config.yaml
n_layer: 12
d_model: 448
n_head: 14
n_kv_head: 14
head_dim: 32
d_mlp: 1792
vocab_size: 8192
activation: "swiglu"
norm: "rmsnorm"
norm_place: "out"
norm_eps: 1e-05
positions: "rope"
rope_base: 10000.0
rope_fraction: 1.0
qk_norm: true
attn_scale: 0.177
bias: "none"
tie_embeddings: false
parallel_block: false
init: "normal"
init_std_qkv: 0.0262
init_std_o: 0.00534
init_std_up: 0.0262
init_std_down: 0.00534
optimizer: "soap_variant"
lr: 0.00436
beta1: 0.95
beta2: 0.95
weight_decay: 0.15
lr_head: 0.0124
warmup_steps: 62
schedule: "wsd"
decay_fraction: 1.0
decay_shape: "pow"
final_lr_fraction: 0.0
batch_tokens: 262144
seq_len: 1024
doc_mask: true
train_tokens: 755700000
steps: 2883
dataset: "wikipedia_en"
Each number is 128 + 24 x the weight over its row's rms, rounded and kept within 0 to 255. Layers, rows and columns count from 0. Numbers have three digits each. The size before them is the row's rms in percent of the matrix's.

# layer 3 attention output, 448x448, rms 0.0998, rows 281-343, columns 0-223
100:135155130121167128130131156143191215148165107168158115146081145142159089096155131071133115143095154097137116132137051102108135095111129132098126131120109130158155117115150134103133153180068113074089129145141109121141122120141105135096152096128071144101132136159084141142138189158130168108089137102141126128132125107099101151132126120148103137161099124131175106101094141104146133098137111109137149175102165116102108175108092128144103130149081173170131160124117088108125168150136143086151129091150157154115118110153106127101141132116135143168147128094164131156125100136118152096114149135105144125107151102134139120150136108088102113061174107131139129109109145136144122104156
101:128087106113069120108125154112173128134076104081170152170123100160119124108119134076131167107101117159072164158137129166121164135157093151100110134112100170135143146143131127133104111075107145161160146134123121086130120135164150133123091153092140163145138087124130132122126120153102158163102178083155135181106145183147141164138117119110145107120101151163098134119101121099088124105135145108082124113120152102086104110130119178158110150128146152133135086077108142139087104104179148124109142112126112156084140141125162130126110135168130121116111122117121141124151126137153146147126107131126159103096095130084115141090116119104123121133161120154144170146158102127109143148125
098:133170146171111158057116087085164106120113188107154117119179136163118116079100145120165141137149142154144137137114183125122169093137155092122123186122142156081115114106144134143173076172134130156158150153121159064090103146167120142138139146131120131143142134097105087094142119132142134101132141160093146131144125117162147109131154183176127117089120091078122087130112133129131094148136142132093142113150140125088124149126111128073112121136099154116104132123142129109085143156108104131171130128082153125183124100149098122158136168115116138153126108103116114125102111155111132096116111134097116099157120160114137132137093087128157102101151119117128111135114151173150159114128
100:087144088089083182148132118118151122154103094130126114126151155111090117195146115065131088166130140110160139142166127127158125117133181123133151154163127117103133100120104150146105104101151113068145104157083144175144068098190106124143113153119053055176113142137158139090130160104151105097140121128098130124133121119151150116120130159164144147125149155110102119125116140178150131110111146132130142118099119144118158092108125109122145129109124100124131117131138119119137142118092084128123137082152158112147119125164125127138146163123139110119115086130163141112115116117114111109103144138131109100103121131081111121115096133127121119120115134168132103133128117115142111135164
101:146149077114118115131158154159064106084053209149153140120056100177103140162107157101128120080085098101124086137132159151129167121090118148087144148153124114171148122147143124112114074164089171152107027140125149169142093150124104136081163122102095118124168139096140120080112121071068157172116139103161144150105128107101125152154121131123131085124115126145114133095106118142137150104123114089118118095141104161114166103110111111138110141148120141127138130143124153119122102138128126128150128133118112142114107109127101150116154138124129117133135160161142145135120142151137122134146145096178097085137117192123161116131143148124107141130124123128102099118130099126089115091139
096:163091138112108139096149160087096084180162120144126089098146102120144096142165127105168076099183152099122117127136155119135145159146056118120149113107173139121128129110122138081145111151119136138128151124136170122096142108142159117116132082144199143115092130162131088120104116127127188167140146096104117130173139176138101158104142117116123154128121150150118161099129120135103109111114125136117105133074135119118131176105122179107136127105105146092157111123133152153116140156158088137080158151148107113106114153129097135136112137112119113126129126110128106176119152133136139127102141128115125137098135123138126088111139173123127146128127114153118106118148145122144133132105
098:137058115155096097168132112110134135101125161133093159127115109151114153122173192132121094138127088165142126132106139121118126131134079149129138132120155149126103146164095155189084129127129100133123128084110121118113151089112125105115108124132117115112110149120125122107143168148129143167135095103134101107128144140103135094154114129172143135131120134082120140134126091141110128129179116119151136153068096161131141117132126109087136156150107094112141126144157122129108091098156118126190127137132094128124127142107150120123141145138089120100124119107121116113084113125110097161137165101100141135122122144109119106203113136114144122137113136145130155125140122151128087106138
105:108127109194166105122152115081111141105133139134114118112166121153153114086081133117169113175126128131076128067104146134127135136105141144095138115139097149167109117127116105140136177147176129113147118130175103084141124126084171075153151130101137117112108162093128090180116100122120082162180118140132117143095106131125138101093135128065135107099074104106112112132097150089110133148158122144097106144089087103146145120156081148130161125112130137129141118125083120103137137126084104110147166118116117132108103176115097153130118156135117124129104130112111144124088151131114114151121156118133142129120104132066144137106092103141124112153092093151128129121128117083126102122143
093:157105102110119148162155114128094111120144151128149071109124161130144167100100147176100179107080131157103134140164096150131084128127046113099163142155120193133146141104151148128086152101153124146138125147120163154134138114113143157101129101135115119123109151072169120150118093110110093111132107122137156124152143122108157147093116098118153131169133143129141138133146114134136145120170124145110088123139186139143136158106155138099123121145131119151135145134165078149130102124132088074156085119096115123106108117117115143141113169119129079120097131097124102128115164139137145137145103105100100110095116157145109095121134142114167156129110150154130151101079137130152124105103
102:085125132141100124126115151112146144110100148139126084100091109142145127129108105143161172093075118135146113123157160179167136123039106111134105117162110166115107128138149127151102093170133118163149124126130135152168147097157089132110109132115064123132163164108103144136131139119160104111123136131127104107089154095151130140135180113083126103120139134142095139107146171110109153107125093150112152107178167109132170147139131159124188107128112146135154143132116127099113123171138131112133063134113131144154176103181109116146148113115115150114111118150174115145108111131101128161105130143120105118120116111095147108118091102125113111145148154117120126112122104139129159121117
098:152138076157118140140103102174146136121109124155140160113143147134145129155129085112155186119097141139155136114127114169112151132166140113134081125124146123148070152130136137157118120107172150119082122119093110112116133107124156131155109153144150133067135155171161086119127142083111150139147140162092116101160118151130081135167161071137100104149122081134134114173067106124117167151118114141110112125130113123112156135073119114138115155117137128154083129187104115151164110079126128130138129143139114175115139090128145143135136135135125145168139131169123108126127140135126104143109121120113115148090130102142110164136103141161104159113154114144151169134104167129109113122120
099:127145173195122133183132151193114156127105149171138084128117091144127112160115131127145124167086096146118181126132108153150109103153125094121140128146117152129131123152123156100162176122139121146124145121132107108104157173071098136097076116125115152077202140078086106163130123151138127163131128135112159122119130132158130117154135097159120122142123126102105124187077102135142143100093103165154110154137155157096112125127114132114132110134147090122108122136093091145106115115092127110124105074146086138124122125145102131113128117102114103139143154167160124126119121150135103106135139137122159163161124108123139130100114098136158126148151132115128181122147096152118165138129
104:130105144125133132066125148129119093184099100167078126118101116089090135165095047120150160170130150182111127088040118121108134136137124118068144159126122152108173104059100169120144131138121170111136133101125085123129177147137083133166132131116104152112132139103126130103115121103113132108128116130118095107092137131132120141101086078141158095080140082143122126108101118161095132131129107132079156160166131145134106173140141133127144139150083133115156130106143117126124175120137115128083125116139141129108127142151107147124133132120148119159135112139113131125147101164111126112137143156119130150156138140166125134151124142129156104105102127124176125099132127140128164127145
095:120113123151104085050168110119126147141159018105107155178122180089165151111166128138128182096103142115150102130077145124116206092160118162111117099107118118146115123080109134132130134167164117178123108175083138079096133155113112161141172128111111088071102111138152201097151130117118117142114141139129124156138128140140145126103135086151130121133151135122121094136131144159124089125140124152133156143115134113130110114106123134123139115146112109143108072137113109136135119164147130117138095146135155149130116139144149136084122109128108153131118127145119113145114133109130138121143143139111104186151134109114127136086137140119111136134100175116155136134099130131116134120110
096:161088103161179116113155145162120072114103128127177116155129092121171163095127153147101139106114160134137149158122118150095082120129125127120085088134086139139128128120137116136103090143117134095201130134111126149124165169135082138114113119176087148095154106134143082153141133212109109145138119100124134124113146129095124107113155147157143154120169133101100164127131091152140137072121138071125111110100148106129119141116152154129111083156154117100095176114087151169127153158120110118125115110123111124134134131139120153147169111093128130132124126106164104142134129124107093075096130150144174099120113154114139111098102119122144107128099142118128135156134142143148118145159
098:095108160133096169169124091101112101028100087127071126134145121115113106160101109131126149112151114152139139086142117117135126094111124137111132133147145154106113144105128117167138124103138094156120123124066140162085166172100115131135106111094112114112132148114131114147077163099137181113128126108102129123135150146135122129103152133188151123103118138087076127174139106153115135087104111144124096077153105137154123100122142111118126123146121144108163130130126129138130132133124110107128142106132101109140105148097132094096149122153122154093142163146130124111147143111090129143095162122158133142142143116144077148139113148149128138137127141150106125131129099141099113096129
097:090125180124111111143068173056145152115111090128147131161145106136141104139102109121171153134145113136135183086088097100085156090114123130144166107097155145139138062082118066095106135186107146166115134066113140124086081109143163133074119100066166127175128147063145111119130138116154147137135145127127162123168143132125132098164073169141107119138142173094126105103153131128159127111098106098091162140101151127117122163151110150159106115114120092143148125128119097115158139103178123132113125126120149130142128097133087116130096117136145134125117153109133132164176120124138136117113121143092077114126111132153154161153114135108129139121138145126097102154132155163148113152123
101:106131126196151162099129118084117077103158154127110143148147125136130094121179116125100129099130123131100139164137115152114077106064116133106142153093158138118157166139143125168124100116120157097124149107135152125174097104120158182130116106121160112132133144134181128105132113103130096094125127104116133099177162098137109155089120182130137093138116110125120132131144081135147107124117123124110126141138127065137088127119139161110123137122121135112151152107118141133147163115150122137127125125125096127151117127085141137126151141108110109128124157147113136140104089132128092112103138119117141100143118154095140123170121105115105115129151129130101132168174156147132122094133
104:090131161169110184159112116111159122153128142126176121124171136105100082166137132140168080142101138144143141152045108090117094090143161135122127106116111110131099137153107110105144095127212115108101110100135114105114137142107114085141127111104125101136165097139112129119143147142136175114132115123164134165102113136109152146105133156164115103102127181106145110156094116134122104115123193161109157135141143137117135098155093109121146142153124131148161118136120116120152161072154118104124141115141133142139114099167129099092109103119147139133170123151153158100138148128168127129136116130156127167118131127167138152121102144122085117099096113083154110146139089094113129102113
102:099146142142125120138129129110073105144114152147139122151125171143101099083107129136146150084137163092119133167112187139162179122117056169170114127179119179166121136138127100094151096135128141154096141138169093102124152090133148112146170114079127108135097140105111143105129106149109124124120134063131142096117112110090114164120107160103109114143110086091099101121115167109112113120141104154104149123136071143143105168088113118121136097128158115137090130135160104114128143159130136146151159150153170074139132136138123132108133142112102142142111145148106140121132120149109115111141096104137154145104138130127175108101122124132165113148127104091136105198109105094134115128098
095:142154128104147124111104161154121119132109114112135172132104105144154108167196148126117135146137132104109141090085106079159118141144122109149135132143130127100123103124080101138131140071109125085146140144113161107129152142111081147113138119163101149130094135141104184172080110137113121142122101168131148113109121129162128146133160117140130145132110139167165113080133129137079141153122111113117158106103129134125101126147141103117134087111106098110075136102146141170146125130080131153163168119095130118109132093127135134103150133129145152123114128086122136129076128135130127160158140160132134111112122108159136125142182136119112137127100099117120119154095088130130143132161
100:142133055139106172127112135121133114130148123073151129158136120173112130140088101137129075165118151109117151136118136122129103173084124133077120099178141120119145128103142113118155106103120133121115145168167111132163154094159136103167139138129130141121108122147160087141127105167136118082131136121059128132150201109138098124160107137123102122164131155109088151147114141124146159133117113131106107145149118163138092155154169106129150154131152146130085130127159150149101165155122133100102099151111105131124081154124109108143107115124134133104128103123132152148153143087102148127131113138119147169099119137103137102118112166121115144159167174123137090175130123101139110092152
096:169157135131126150133103143146132106189137130125106095165144190120070144180193117075119134104121137092103130122120121133134115119133140139172147117101159130154140115094100158141159153131114136126106153120117133156139111112096115125177115101108161132105101105136131132101094155108117071184108115115169125144132106156052122146097098175099163106107142133139105122121161104103102127120078158130106144125116127147111115091119157149144124115128080126137195115111106112136148153116174126109145122159154147132123129153128111144159123129147136136130167124141148087126154147103117098141111112140101148135133140129149114102136106130159111136157111133105136153125147120138121111142109
102:157160133109151054155173105146136093114096130123115102125133092132161140136130098135156112205182178130081116098141120141133154075131123113163127101162088089099148084095141090090073106175112083085158108149170092116170090128152100163072101126162116159155113116169122131094106164134097132135118109169149108119131146086148154142090136104091157142136130124171122139117129167156135102121138129111095121148128122138107116133148118117097142138143163118139155136094160137197140154136137123133093158098124155127132110112155121119142137118149151134114137130107128146107160133120134132098097113136110150107122114108119109107119129165128146151118129136112146098158120152111112152137128
106:159123182132128141188144154052101122129087136112089155120109116204112153135129128145134158128085119161119185155136165132142119111129116113146131161127152146146099142157117131139131114136114151156195137093114144157130103146126187152137127170152125125100152170115114144108142124143142150127167126121126195125140119157138120125138149109164120165106090132167127137094109105124122099163116126102102136110136047141107102115103139153121117095131135132105148126106121090121115074135125154123131132140137113104098131160117141112153150127134127120135136120149168114135148131150105123112103125135125081149109114132131137119122160165121121109122134101155129120141121115141147114126155
097:130135119070114149095131084192132142143145154135132138099120175134128084141076144144165139131087155126135170117160100086090135118102163128125174141110116148124116104104089128143110125094128092089125136130099191106154140160132115154102123126160115212125126129151164071156159143144133125147168150162136193135090141128158155107107104125117086124134086142170142101093177140160114143127126110137119158150099154096130113151159124135131139122119174091160114084146102134162184119112095138129104086117116124152119132101174156135151121160116133094123151125141118129130122150109127134160144095136115116140143131093149134079145130099113125115094100122186132125132116125141149114148167
103:179161123097112160119178130122129103108102108119131085154104113112144162155130090118122114088065085142120107083132123122144139140097120084083073121107098135149128130139138058072105123136090161106134109100150150107119141167121163099128173130110110134154161097105129150102109128115141178152088143171100151109087128156076171090115125085115127107130147185099087103139115126143100150097111091157158094100104146123119151086103081139153095126101099113122120148137127118120134100107131127160138144120129059132123106088123162143140133114155132133139113125139114144137117124127114132133175129154133126123102146142126170162153113172107129145106165155136130116141167110125101145202123
098:112165071128149132117154137134122107086143104202148167169051163104123140100168131117155111208139166065129120136103143134112100135142133158112138146125127121103128104128101151158109103165167136129144109098134071199121114136144145120117144048158125144137136145178115154153125161151076100131133157142160100161137139144118140109113111114138130100081127115142144128157121146154106149158132143146137117137127147113137125127140130115104151156171128141115150131155127078109116139137145161150108125164117121145124131140134160136158137118096117106110182125121121110152119138121138128140134117131134130152133129133122104125145121100153127078134135150115169125087147126084125114100173
101:115155135169083168098090094108193084112113135118081089109146088105143072108199129175136134132137122134136132155153142094096127174127136141091110160142127142154167167116138119095113135116047164114126091116089153134117133148061115117151172131109079169145193114196149137165123139117112133102098108098129132148147153115131108139109146104130125085111119166152128135113141172127131150144131111122127136131097145137122120168106115158140158126117110122129132128107136108117162164157138182096104104125117118181111151135141122132096136099098140169136111152116131094139126125154120126103132116129109108130139094104147164147105121132110134137091113134113131141125118113106122098159131
101:118131125113142120150160185148102099142125098161089153145088148149131118126140137114095153122162164184129127141113159125096159099163138123111187145152097139094165107133118125084125097111128091143108094079195145130120092133115124117110134109104122165129136105095076131130077120149116187107133126168108119098128121128142114182098128119143094166191163131106096139135160169134141156137077111118121116085128111133122100093143141084124121131147141126131129132129130109143124132095101144142103092106149129086178160148125108139100093145152121129106150134147164139148122126129139132156144114148115128123105145132121153168118109127101171139141152121134147133089104166135118184137127
100:125123136150119112116111108101083056145100094127108098154138125171123170160127142117162111093160107151178141160125112110100172111181089111099155138153087149154171126103140087156117155122163140171148157139095117101109079115125130099160114130079166104106129116077118100087116097174128180129122118139112131133123115126126113122128138142167097119140138130107127117123152150116137116113151153121092120128142145126108172085147144144146104125159125119128108109100163111129141143121154098121116133183134146148156117107136099178134152089135117168107102102152145149126144113126163145107098149134128133115153087156106137117127116085163138148163127119115181114132149117140106111157085
099:077166120148168121156150155082131126121100149141122108092147128125094145126104143168115103134117128136117191132153147172126165127132111151108189131121129145154172106113101104096149108104101108108114140113052162130161123108128113081071116137140118132163126149105130136120170101141135137120138116118096144150107114099137152141142113149145146144128083118132144141136117131102164111152085137126135115111119160109139104122167149119159140155100102133065130121118109098136133156162111107116143149131115124142147134130104156122118115124146133136107142140112151129141169122138132129139110151185095069108130177115155104136116142124136138158156098115145138163129141119137177144157133
095:137104146128171156139128110098077125125141086126082139110171148092095108112122130157115151170151128126127126152139143175131101153123123145082080113123110161116160109127127083121135066104125107042158183109072096156118156114128122082121155107146132171102145128160119143123162101161118166133127131165130126139146123118132088160141139118116082113140128130110142118130109123157092182096127132112152139097112119115122127125135099135105142116123151134124124126165116174115158103120138134109139104152165154175142171140142155131120160142129140121157133152144123099133139101115121155137151114100131098125104140126138167139081136135130139106147091124105151150104148121132099097121133
103:222120106107113122090112156175135105118140147169161166092153073050114143149067160128096153170152150140131132106137162140130099114148096141084153136155192167107139103134126129108169139143137158192162105132137122124064150114131105143135119098079125163121106144132103159142189158151128140092089117126120137109128141148142125132130125112116137121150118115124131160142087092160164136162117076137098104117135099154145123137111131083148131107173088120125123135177103147150085119168147132141118131148090131121156117161112132132105116082110137129121109108147107121170112146145135137159121134151107143118085155116134127130137148153163137135107171159130138167121102118171121154149169
098:137123145161159112156142158131121111132145113140175154139173105107088101089126135148082106109117112168135108110155084157165126129141123145145162149143137145134134120117149141160140088144117116114133098135138099130113153103104099137123165126095124120091152166130065156138104145126095165158124112109143190182091092112171131160149133099129090115180182148124147134155091167156141133153174083138132098112125108159144127137086147170109146124136130100140147114145169115149104132129095127109143143149156173053111101140132114092094099097128154128132125114130145110140158152147118142111128134148102137099134093135136163131109113130152144130142160150116111141148089136101154119127119
094:102123138112154115127126121096176131150088096126093138130144134176159072126089120164134142110135202115149045166066145143115125107126151185126078127171121119130147080131146126064172127140127135109122100104158078097102137138180146131132138128147137159145107162113132143092176101166154146155155128106170116082130117096098127096161139167142164112131142121144131129124144126076132162153133047116123161124155121143144128075167095127134147142139117096147129142121149122172106117148087168144114127143113145134114161122141163159144124092119137122104120106129127141119120117142133109138133136128112101095133118100119085152066142125149112145127098143103147113116133144131139127112109
102:177166080155115165152170129117126166180105106179158117126110123140089116107151142126098083124123063113133132083149120116148104125125096113132108106082121132162116126120120153136145115082093086078094111157078155149150130137123101137131134129139121134072115127083136162095131167139120087126116119111156124147116154116101098121106109157168132142158124130154155137159118139158121135142162149093189156115093132122089113118116108143154135164167128135088104179164133122142111142098133137103154141133153114123113115104128130149115140106141130130119112115137107118120121121148117179094143077111123142101085159056122131129168126145113171113131144110162144113162123112148151173150103
099:144115124145118201147155192128114140100091112105066105134113116098122140147101119111171111063160127129110074099089164134101123131128107122125135146118129131067106106122111120141143142134154127118122116121159114154156104125129165146154150125154106089102108117137108105119172136097122090128094158111097119162107081125108137154125180180110178154140132121123124136113131111120139103125098110107098168152100079104158157087128134135121137137159160107116115103129167118097143090117143083132118183144133091106128136154160134124136126132116124111142126101128125123147140125137148127130089081124161150162126120106145161120109138121136138150157135179125132142137126189123117099105165
103:160181176120089139142153102158115129124147101165139099119089086054138117172140130137119112124132132152116116147098139123144116185022136160104119126099118127102095109124124115095125134165115152167152097157138142120187159161093102121109153147184085143142141122129076159121113203125097093171132091142144127136112147146126188144095111180124108159122134164133140086144150138119132096128082088157116145136122147169083127140120137151117142130144104149157100102098132135139108101122111126118151161126093101128144142124140115160121140140114120105125132147089090126129137129138131098121160133136140128109108104134149131116146125164153107119099113128077089123113135132136148126139155
099:138109084118112043155135131136094098121086112169134116154131132124105135192105129133134126103153149129089153144159134149168086142121120147144139145139151128150170117098106101090121130131117103093134094125133149142121123133153146104128097099169183137112137187125098138107133077148151132103138132116086140130111101126139092124155135098128112107140139114125122110161107132141111135104114121088141113132121172124147119149128126129154117143153132090143117125118120129118150093152138121134123098098118148142134122114129117113085116141115151148127116121131131112103156141136164143110181178092129169100157147107117083103125134116129132116140091137179120134098161113137094157139135
100:155100105111096089142138070085108087096076125091131091125144176116144167133125115077128095191148133155146134123114143098145076154099158146138102133133126133160138152145140127166162077119138142131159096190155118146197152120167117120150149125122108167118172106137158145153117103128121161166139132132091099100161190085130136117104136067123114105116144114119122074125140104093145152096129164133095116115132147113123090117125110110096141118101138133136116103140138137129156075123130076138106119117139108162110131118099163123127145163133114133131153111128114114132114154141151093130113123102108139140142093131092161162121108131145144131126072137161121117114141124115162067116111
102:143118154129101133113135205172125052168151143163084160136165156108139093079175148124143144135157084183146075128149075111185141113111117141134123100137113069137125160106084140103121107131174106114160107123179147125137100166141138174050088157135114107118147138159148155117101123075142165126112074119104106153127118134118126141143130141126129095124068092139136164171162113105152131122134114135172126127131143151092136077116106159144154110091093096116101135103140116139185114129133102149121096166137131163112110116131151092166137156141104139134144097133130123144138117122143126133112132133128126106118100138159110096116164148167152131118096158142141136139122100118132171137111
098:074117166127111109148099116110133089130185123160150151129122115165122140123111108176149163104131158113079118125193112136173117144130129133156140123126076158113113127186115124146104162182148109167098085126121095110134071158086123126130108132098076060090161126107132131209155127095073140130132107111139161168121140140141133134094117108093176130133115151129110110179119136148128133117116094121135120129134138162141119146157144111108140140138151144119166149134112135052107133097134166128117135107142129152113152144139152141137164090132107132134107145155142147125123125123182125089155077137140184143138122112114122134111095122152146137135108102120102106090136116172141121098139
097:124162164121174144184183126106167086135144134179110188094109168087163091093086153057109107178090159121180136110095109164089132144108117119129116106131145112140112142158179124147143108136190155169118134143131111127112153150125186154106127099112098135120124098129119146095117121103109176134141128159128081097103137139166157137122128112117118123125129079132093125115169137141130148115142133143141138156144105120130148128099091096125112161122118132154128137128126132139121144145126109108144119154124128146121150090124129164163127131117111139119150097114119165141160131112157134148133104168088140143137130161137124119129133189150117094130082140102152126105122114163143099143156
100:131168136126110157136135151156096087147081097103151106133117139123184135125191124144123108107118160122112105115083080131135147147150109122106168095126100142094131130155091156102193087120141103182119092201112115167119179102159125157129107140138120170114140125100125124106134181122111130105124139115132096204097111154126171147175139101128138156124136162132121115086142091099144125139125096210128085095144128105121123133159130142131116150124165138134114108150129111092116104138131119150136116132135142123107123078157122153143088115132142113110105144192111131114096112132101103107123133129124133118133133120179143134128124114115156096118161097110134111114094157159097096118133
105:143091159075097161115113142066157077082112117168100096118146068156114079141115107113127118135108122135175133125137153082115146154107158144105147080146164194129090163124154115125136097131163101125165095148117122067129102139126115085108118126080107099182120149117119090125131117151133175128151119099133089107080110110194122133139120123168117153150114142076101126128149172117126135153128100110120135127170120108130106133151111121156124092123181117115087122139133116073099153105151122140089163138147144086132140111139112126114148126132109177133129123129133135111135109123124148116126149133117121124141143149096138137133141103071144106127132127113086149116168103139120135103138
101:131157105118158113170109141088133136154129129135126126130110174118134124127191092121148153144129084116085137092166137133107172136187105120154144162128138141096125135141151150147126113067103104133098128131128165136122181162121083151109151143139129116119109133194142123180111124100142133134147143134090100102144145181124102073093114125112159169148126154118091127106144100141088142112103125095105110097092139133134110104132095114130151092125167127112150118114144109147143188098130108122124115124120123156125092138097085138134185103125114133112133136083121120103109120126136118134133087155109116124132111133109179087119166145146146164146153149175103141110112123152123129130143
098:090112114146096235096156119080163165193106157132143146074102135147102103140075114125120103106160165136119158092130124091091139090120112155142182154139130087146117143135121125133106118154127079139102144077145157125127129177166192097127116121104158151186140163151123132131105141107106041121122125107117123124141116100142144147127106118138122078141126141112139105127191120147103101106128114108119121164146111105124119114143115117116142105139136088140140107123139117168122127096113132153115095123123118150090114151132100145107160121132153097140125145143096142169135111097113156111185114151128156153128116120157134138180129109141139127128136166120122132125109109089117152126115
099:127105155109112130096171165067162098164126120157130132114130097166133103072137134110132103081115160133101119102135105145129131126103107086158112137152126134143109092111151094091162178102149146152088148127092159154155155154117150121095073082131095159147154164123126107149141167139166073130151130117131127139171168105135133088147114176094102149153126127114148154118111111071091116159153096120139146132121133119114115147120104122131150108143113113170114150091096134140103119110137120112120113104156092165123118158085147141104170130149082124160104082137125126150074114160143122119139138113118136131129089127102152089108160101159110106126143127153092161115120134115135130134167
096:139138105143185098143123114192090179104109128126088134121120168113131099144122144148086140157109096090140170149141147101165111147159140171149091144123148068083163083124154171138099133094102106126127107139149108140137151135140137125150110152133200122136122105101138123146124175147156136088119119138137125133142101167153097137090115145107163170115089122137158121162106135081119087111099119123185101105162132119085115105163109115100120133132151129129108121146165122172109086159146140113114140109131111110122135116118119124094161106107149126110149108126117161097114138152146139143071149110115144090125123090099163112124120143145129099160088160134126117096121156105129102155159
101:056119163080088099148090167159086159146151111102165144074138163117143113112086141102179121140148144107170106119154134135131126091139123104137104079139136126116144125135122135088095157120112109130094106105114093118147108134105107100105104110078143125140151158122123113162116177091121142116128118108125090128128142171134102122118094138115150109150134122099149101143127166159124153141098151125105115150133156123123133130122147095113107110183133103109102136127158162140132122107111111124136172117116113075139152113161108175161149150136096113103134152099103130132162084130120122120110122157144139146117110082144154114147101120087131143150136134100129092107131141117129120129121
105:164118096114107137135128177141066143149072107111065146119118100165126185048125174121193094154110137137107092100102068156139143130103088140140139151130105172156143133132164137088092131103123129119147149112114110146138176088102147135067123146082101112158154133114142133152143098106109110133113096137112117172110135162151162075104166120137096164117164145114144121091133126135146090167126146118136144125140107138090151130121101130094152106113163150102150157135155133154135121110119138109127142131110106111109119139137142137126156125117146110164113121136132093122147138135123141117114105154139131118104094134140107097163125176133129122152140095098133132099141118127121135137126
097:130107138160109160064106096111116087121145096095132178128148149134068145104134088123132123152153131113125129116127172133088165081120100162128138123117123167137078119158082097114113143138102117153139091102159170126140137181150119148150137129071126124122146094153130091108144175146135110114146157152105156174080121133105082146100163106107128093136143156157120116130091146183117126108149140148140135113093120087111165099077117184098141138136163128123110123126085144123171116141130140119117144133099118143124146122110116114143158157135149178151130127142104146162117126141100144140125145128110098154135119103143128129133143151164160140138140135158129149095170115136124132093116
104:171188130108131108102121157119107105147080111072143062142159135162105104123187105144130157113152112159088135114103131134087135136105112125145112137154116151132120123128113074110140145079134130082172145119099117115154094153131089123161105124144111132146149119150096125117104102143122109159151116131132128123133133099134047167164131170114153118131181116098083089127146142150131114112128106147063137102099125102087096113110135147180132136140134145148116121150125106122139144144145135134107141127153121115129138105100110090136143153116135129129104153119125117148138085152152112096142157123078112154137140155139116086076102134135066135136127122136126148119132129125132084154114
098:152199145155128154124121122140093091116117123118144173144118130111122148131159094092136148122128122098131097167130132107139099110127189159139149136115085084169132139133135140165123121145114104099144138126116130124154149145126203135121132108094092140114123110129129125071125167121136065119133118145126096170101146122138127117121127164109161101124130103124153092158121185139151135077097161169143138122127078114086134140189134110078133148098164122162135145117116156122119096153144132095136112152113138122110147112111124113126139143136151104142124139125104150131143127101162148110133100128152105087129137127105151130134112131135151144105082142140144152128105144134130131120103
102:106164109074117152105145086120129141153094147155150107118130164121098125190166161147136114129113133120113110159148122122113106167161136138068108123160097137142109157144125124116119141096126130174155061129148120122137106127117111091109117127133112139150146121104133080164159161108095090131137128115133132145116128161149143073118157116148125085114129133164148154149103144103184127132119117164157132112158149145133137114075122113112156103126112138116107133132111167135128123140135129135144143115125114130117101132114117144141144164146140132132128127098146114171121159159128128110128138193103149157119111139124111125126099099143135107158144149113097161089108110127115154087137
100:106104124131147122128159168105108147142076105073137190091132135134152100137163152134116137127118132139146120169113132130183109114130112147156119096134101099154136164098124115166139138113093114130157138117119083146135143148198184145156118125137059180104080120081105133169131173146157119129157110099119131129128124130125123153104136121098150139087113118143152096127145127168179163102169134135127126139122161148153139152106140119097093131114118111123140168150134123112163115098135115118137117128132109099114109110129135142110141160115108150091113115105137142126094132104125115173118086157142149092123172175143129138121161146164124111119146127113118114116113137114131129112083
101:118126165076120151097137155146158135133097095151116126148105205098095144097102074105102110150124129146116158111176115143102115086085156132152095148119106085132138126171093138170098138128143173118147129048121131177112139129103159201081129140113160120126165122106183163149094143152117126133127156149159143152135110130124100157111132129164109073122131099136122073101107107140120146103146174111095145151123118090138133097162127160083101126134144112126113116153146169120141104137133099124097127131170098115106136120130141140138165133126103172128136143133134130146126114138157097102138152115119076118177135105121142094108095098156125103158157131116114120155112130153153123144152
103:137115134123133117128091128112140096132146125135154124123083171164157111185143089163137119174111163173163148089168151144114166170120117131090125152098159114147133101122127096118140130099167125117120140139106142106113170118127130133089120152097146153102095120116138144150179118127127116133132115155098145154146112097113111128135171084107128086154136133145140130147089101142132137133071098123086129153118157105140130117153134123121123137122106173176081117174143089118151130114147133177120141125104183164136116112138147107109114108100144144143085162155142140139092158167142129141148103122070123132113140139154164143141134127160117177128111122164112144143124110115125163139125
104:127097129090098123093167128151139100131171094096122152160126183084138108125156167132067073101119160095134103096139155111141120134155156106141082122141157063155138090113129148148120115156136167135075130128138119122108110094079112144139162168114101172130144103145124181129165140166148156101071122146149103138164133104076135131122140122166083144123110132108134137140101118120155125126141122136161103130140121106106139154131162109143108150114179153119139128098119152121150115116114127159121101134120136114110110127130101099121143087109133095140145158129124140168123125148124114091129108106124151156157141104134106131138114165114132116165133169146141113122123141118126170131111
100:128138126139100120150146095141123177163104140135146145180119070141103150151139088121177154129138122147101141132111130129111095137091132128092151058155076122148116127125155083147124129134087120145167140086150099154146116097130107114119094070131093121154135123096160157123150067173072064117119119120104146147153125117150154171151096087098138107120122142127155093097132141118132123099149127135128169152137166134094120103110162135130172137135094115154150140104158130128124157136148147094155123102139116098154106115124129139108161114092115146170129135091139141137156101135122155137105149156127143073123129126142142134159162095146133173142077126119103102135106089163129108151164
101:120145115177148151183164140112121148145102137134140146139169125165181122167114129094171133154161137063100155142094131147117090112128097104096183133102124118123123188130090167107120075127081142082098125109166143144137117144103130133172120113153133150128147160122141112095110138114137119119128150144127135123097134119154145136076121118116123135133139113127127127126111166130154117135085126153106135121075126181116089115142122126099133135145139088144098176113115111110161107153162130098196112159114137145134120108133118132151095137131146141143153100163131150089151129124137145106151153167151130153134105096136134138143146136138136162086120150121157101123151131101096096142148
095:123152186156160135135142125125136091082191127100125120106168152151113104159094152087106131112103132130145139100089129100167158116143126185134132120152130110106101134103092114112110121103124134142115132160103133139103160137116125134085146106113157112109123127135146128175151108129119150180129122108131125109155123154104116114136144168116129111100134146097122108109132113137168137117083158126125087146154160121158141148121117129143079123105134133154127102158119124095143114126141129143127110126104140157106112170141141157165146109114113124175137128125164124159113153150153117155103104125123125080164139164180138150115138159139143122101079172153092126106145131134117109158119